Part of a small language model's weights.
Size: 13 layers, 2 heads of 32, MLP 192 SwiGLU, vocabulary 4096.
Each number is 500 + 40 x the weight over its row's rms, rounded and kept within 0 to 999. Layers, rows and columns count from 0. Numbers have three digits each. The size before them is the row's rms in percent of the matrix's.

# down: layer 2 MLP down (transposed), 192x64, rms 0.141, rows 167-191, columns 0-63
# gate: layer 2 MLP gate, 192x64, rms 0.156, rows 168-191, columns 0-63
# up: layer 2 MLP up, 192x64, rms 0.155, rows 168-191, columns 0-63
down167 102:483503482565515505460561489458463465557527414523506509508593551543547504469559537504465504501511516505403456484476492441465470554535504482527430489578521492487606526481529459462477489484509475
gate168 092:485493519447531486488521486550539520495464500514503539605518514409512436506437467499465531606481508493519477514513524415495458446509493580484519486531537411438496493480559522462561542500494495
up168 090:493431485468535466523472496445468565488524489519449492498477508489523487481443511497436488596524557512582483541405552484583496433479431533479517500505510498445566453491501531474542529479501433
down168 093:475506470456508477477545512485564483476489482481560507512600545458540492473484569504422434502458490494568476512549466458516467447514538558506458506504455526431454541463532481611504515463537466
gate169 101:491509500515528572487501402487518541516485477444503527509478396531488536575472562473446459460572540478522420500526533511465463503510510443529486534447531487452457542429477557561518494499484535
up169 099:559418539477509438492485580484480434479501480470555489490538559484480538422495442475523534528481464585525560526508486512518541502501477568453510473591443494516498471559472441469516543481536479
down169 099:475478443555399469574462434467542512492514501529503492525510531559528450485508500490470549478445481476576456502519458496527504602554471552482551482484480486565486439491463515517565547458502548
gate170 100:480413413514450530505491532492486483457467499451493521489487483542507488420507581484471548465489509558498506500452545596552524471554575476560489513471567508488446579499481510444489469523525529
up170 098:494474422436543473490531545516446477459454554517576461525485505507508496519454500477502470434546469550477515496369570479490545508517574494525452478527561542450457541499479481529482476550474512
down170 097:600493461507598531517547539501436461523497518496444461571490481399509499435470518485462488444568542495455467468504515484516464495535433472495502529442451503553462544532482509546550500521528503
gate171 105:397547576528518516498569560542416507592530481488547495486439542482506493508486501487393499465444515471456479487497449460540519471466528554492483485526481413496480478506501457470514536476518492
up171 108:458533498517516500406538550493490543496521494567516531464529482428499481525525549536498511503463443524487421462463537487523508559477409514474489491513569445468559473545551516413463455427492480
down171 107:439463541494505505543461460560567448451396504533489521561542521475479523512529479421478470503492565510544594531536464484563486465496531480512489470549432485458504509497438516517429515518476457
gate172 096:469560469452562502507468574568545517421490510510529479495464569549518550500460482486465532448514466506508472527533501534531605497499479420509514460432509525539438474473426489547524499511480436
up172 100:484513461459510497482593464524540534527464548501463501429526504518503474500573490573482413435460525459463498543493438459490583499500439485446486504463499537543526565533478532469511481427455547
down172 102:447506526459532530507495547562625481529450434459509477443573490533505465502481478451509496494483517476558558495457547504443489546543483563500509443517452485480508576514558463474498451463480445
gate173 102:494553433567435405529454524516398461502526469437498458481538545470484545478502476490487524468505499492584521408514490462538483588479503549476554500535473478488463473500539487487521528505541535
up173 110:525451505422448468494471445437520506514542557507545504484519499473480503472514492430575441581532516562446508512507526502500497541622466534522469463516497523465526414551463472468492463516479545
down173 107:568553537457514535479535503542521480424488471581530515514524432471547487488499438487501512546533544508534430567495516490486487500477535539475432465476478492441524420496523492546460406466426535
gate174 105:475559479474400502543510475497471426503502492510572476564575531444513484495521522545475646445493520455465536522524496470521495504500529450488560454428494499495539490500452489503480502553522522
up174 098:458562517538474464525459568559468500520536460448525511533520552460509485538476447473561497460478485563586487523409519550428533500489497531556483482519523446472450567462449474511463481450458518
down174 097:507562489421508566466421531508504477521533518466491450521492525505562514516486470520508534465508500486481418499447512512477471471472494508443525479566609463420496515477507428579576502540452491
gate175 104:425558528472578522496536545578534462512437464501463541465458481451565508515493562436482498457560477482462424516481528526499539478502459445504485529526543556431547517495494520543491446438478500
up175 100:503438472487502518420599451416515479476499498485494509504495483494424524445509538524486471454540460510548480521578470480533493503584465494474501547518559507498502513477572590449504431490456544
down175 101:497537512437538478538442537516420481547521525487458553507511522519508483555470456529518534508500521481420519477459546569510499431469530479517537429382438504529494529549514504514418566502500505
gate176 093:443512478481525632506522535522497473502438497498447565464514514549508477519502460512566536543510468521532458490498561449492485444562473474520566539443509499515514473468419493566569529452456494
up176 110:544486380533479534491532503463552524407480550487497500528484513511518456498498489463544561556477485538490489427531587534569522500517474451458597521472496510460518519463490497508499511512463411
down176 105:482530498586523495477496537432449469552517436508466459522508501469478447527581479468564555484495547446483504420544484429479540505508588482517517520508493523557557494493536469503477581465474441
gate177 101:487464444471484484521457403525537549512485531509460484486554482485504497528530522509579533440430502500428542447458488493500508543550474508546575550453488486431501496550542608537520527527507456
up177 098:564463506570463532506499526469488455495497457454507504509499493535481581449450498470458441599531472526515441549516531541510473480449524498497473482529553517583510493479424387484530514499442529
down177 100:483508484421446530524437437524581446471519569538452522523484509489530473437490453509511513495504500566576522480523452464482532488506516486536517468405581509504541459477437455565542516534532494
gate178 105:501466481444476559495539485497484471517529527550526574400489449465494494451460556547486512421512443491436498528485497516465538487482507478549571475467618462516530462471488510520555467538453538
up178 095:490592536557449484551501492507526413479454495480458414608557532476558466497513427498498483540547514543536520468478526532574474523500461518468420512481466525506470483541492466495450486498502482
down178 098:482469420480403462520453487453454445425572477484532529495537501472544498468518521443556534550465446518528518511454547543521535565503493534488533551540444527505502458471483518531568566526458505
gate179 097:556506561421444499528471450433506515476553467531478493500493508460462494455463512495595424559528449570562570520535462529548470460490519521523453462455506537444477477446502487499508445538498499
up179 100:456499456576547498556500542515491509494497607461488565517542490520514500516503490546427567481477540490439454491464508442477520522467468455473510533563528463518465525630508464528464456480507536
down179 099:531450466511445463551462516575549521507549534502495575423512450443537512516525415533514532506533490485453496479410533452506534486479492550454471504455431489503469457499560546484507492524513590
gate180 104:487571497524451502533536523483515445439526525520512456566474503523470416449532517432515552492489490531557456542578486598499452496503458498496510552484505450443442442536471517562476451461508482
up180 103:445622504514472516492561495555551466457473537511497428539561527551446432510495517464545482498487484481494496488538559530488520503478463533476493500435518511510512555505553546533386447513455481
down180 105:493476483549546526454555503466490471537446490533480497509525540490465556429440471510451492494487574464473471470461455589482447447518467462423522568511555468533534559522513457552564538545518531
gate181 107:503505487537494537435533535465524487500496370498483439590489474504553537514459520554553462438514532409488504491540529468551522512508566529515495473532479434509429484450552466533479493493541503
up181 103:544514441470482504467519479496479480549482541461553458556535538485440549477417450490530471533494511509524503450531558475568527516395450520391529502509490480491513532442496537448540471569510479
down181 102:442506539566508522518491497529515484573523451425519475556502480547490600462506594489520477451536489428477541460464527513473523554514500529521491516461521494460394477499526450518420529462517507
gate182 099:481471466521517570428518552472468524465549488501480574406421481475540506495493439542459530489486430508540438452458537544497508522531446509459534565508547475480485465484494575455558530518489539
up182 095:545463535499503567525484417552531456443486544494522458623569544546507484496491536492543482437481528471485543468514480506490505483419542486551524431511498513520497527494440458476408492537518518
down182 097:530482422530465498500506544463500487461515470527501466461456543436475451490439531545540489536487532565492439539506492470549516498500514577533550481489514427467556498487582536462590422468496439
gate183 104:457575415512532555581480462477559422527529464493560468495472454549543492518436528427463500486497527545542504517564503522524524546422501484494516421516527536524479469461515470508505468464452529
up183 108:425521396526579566530493522523558438514504514466604484534456525575496481588517487438509527509451495519489453466509478502548530503430492458538525507496499505489534495556533483503498477454529458
down183 108:511436525474549483400575514442461488589504452499485491531506467451497532520475468563469447499577539460460505506554525505492515524571473454480522512535405461481505514519520530529526533550436511
gate184 102:455503525414479581450520554443531448516508505479531530400490510445490567414490479577493485540543508495531498522472491496478519580440507501429478500517542499510517500463525512455512434566503478
up184 106:474528562483513563455526550442494418571540476500546481526455522464513496481497490596422497466539446488504389472515563535443526536452510581498509534502534487478516537498509510481550509518481492
down184 098:493471512502594438515524475580539489479490531519470493509446472499490503539508505438477526513557530491444597501466513571531504435454511522471402453501525498481453548516437469571476523448533538
gate185 107:470439494440533485471461488470554524554515485411501506514533453553497499474513452433559464522483497448488478500531573582531496557491441449443557518467515450525443532509457547519471515574541511
up185 101:476517542473437459591519492530534569465564580525493526489480486505463475496546533518524501511464390533517483480436457521433480462505437457556507528449495535450468512525508569445504517446477494
down185 105:556573518510516471497424517523550487439545482514541540579485457488493478498514523460437488525465604510469499457498485477489432440425548438558468488437448474511535518487543470482567506490504524
gate186 102:436552507537482503459514536479531405496553472551526422530471506479459465479443495483508442469439537496475565492461472482422520527529532545551495470462553491444481484475417477486541561534533449
up186 114:553463454558475456491583472442442492447482488501493497472541482485537508526578492569506501449467510488459472548497563473565517455516460608459495503548552521521571451464504516455464463480469486
down186 109:561542517463449493528517468584517607411440488486503528397530524505564517519501486517436470508472501503477459487482497538528530523560478483476483531516486545494544464556467531545441442522463461
gate187 096:522534512463557539582483451512484469536470490426439437561521505538526513509457486467490478555523553452517515500488490524474444493533519507442564490526458474506540533457433490590553407443493502
up187 095:524464492407539558544531490540500467459488542455416481522455440484503533508452427468519453537554485469458562479501528487468463501530553497444568472534510538546481498445449572487490434478465502
down187 095:520533504564501445528460474501509519478490523592446505523475462453490407561539513511481467485491582494526473547520474528546447451445469500513447524569493498464587442509530454545468503421499522
gate188 089:443467575499531497540520529525451521532486529484538454503558504525461540507560480503433543476528524453543497513572466545459507422570476474454475474533465566448525534534464440575453537489477450
up188 091:509466516481507504475492483474466501494494507526515549478528481509442427552572503394470513497422520494564522555506451567486493530566446527510472558438520604424516525498488462485456470525544483
down188 093:483519468525515497498515549458566433493517484518460512498464515547538542442476487446532520440579466525469453488496572482467531445439522536575445488495445487543477487521457456473495611461462552
gate189 098:542525499530460453479479479499508462483497521498582429533508467510525453531502457472479510545373547491455485602439480521463517535548512505557498498493463464426514516561531495542553446550528511
up189 105:521532499516490490499543458467487519535451488499450521572552524501462448529494540443459481536475548435487511534472447504449494479551474523547523628491468474487535595560518462564536486438498538
down189 103:530467451572498493509500539464516511581491449512538481459539530551474488491527510525517504496447479457431473539458488451471519460494526577512463548560466473560387531549506481441520514573456451
gate190 099:521515408420476525514504495445559534444556516487502419556464478515541449539513550547472494514444555479468443511545505549524477496469507525549488521500547458487566498523479503454476419548480427
up190 109:498501555510540540536515502529501434496504555461431554472554491539424482520455450499568531520512470575552505466449523458461510531488444496421466459462544513550508521441432482537561481462465536
down190 111:485470497580481470497481498512435457474480479473514476477523464500513532550506476436545570526443502476506513468490471466458531566520490472506535404478580502504662510531529452511510496541521508
gate191 098:497542503435511433541527490451505494539498490516475467488494506588492488413547486512511579527495555505384494521499583525473418499521447472467500500511502445513557489550476489575552470534487508
up191 109:521452543474467516522469496619550532507466515447564487453541489460527551448433447569524454514551499501465508438518540504511409457456532505499505518500513524493496568522546477499509516491466411
down191 108:546497502435462452476538530464443461483515498471485586491497554495502390473528570535528535455460464496499451483556522550533523494554492510543471507484541548495540468515443498501519473441526614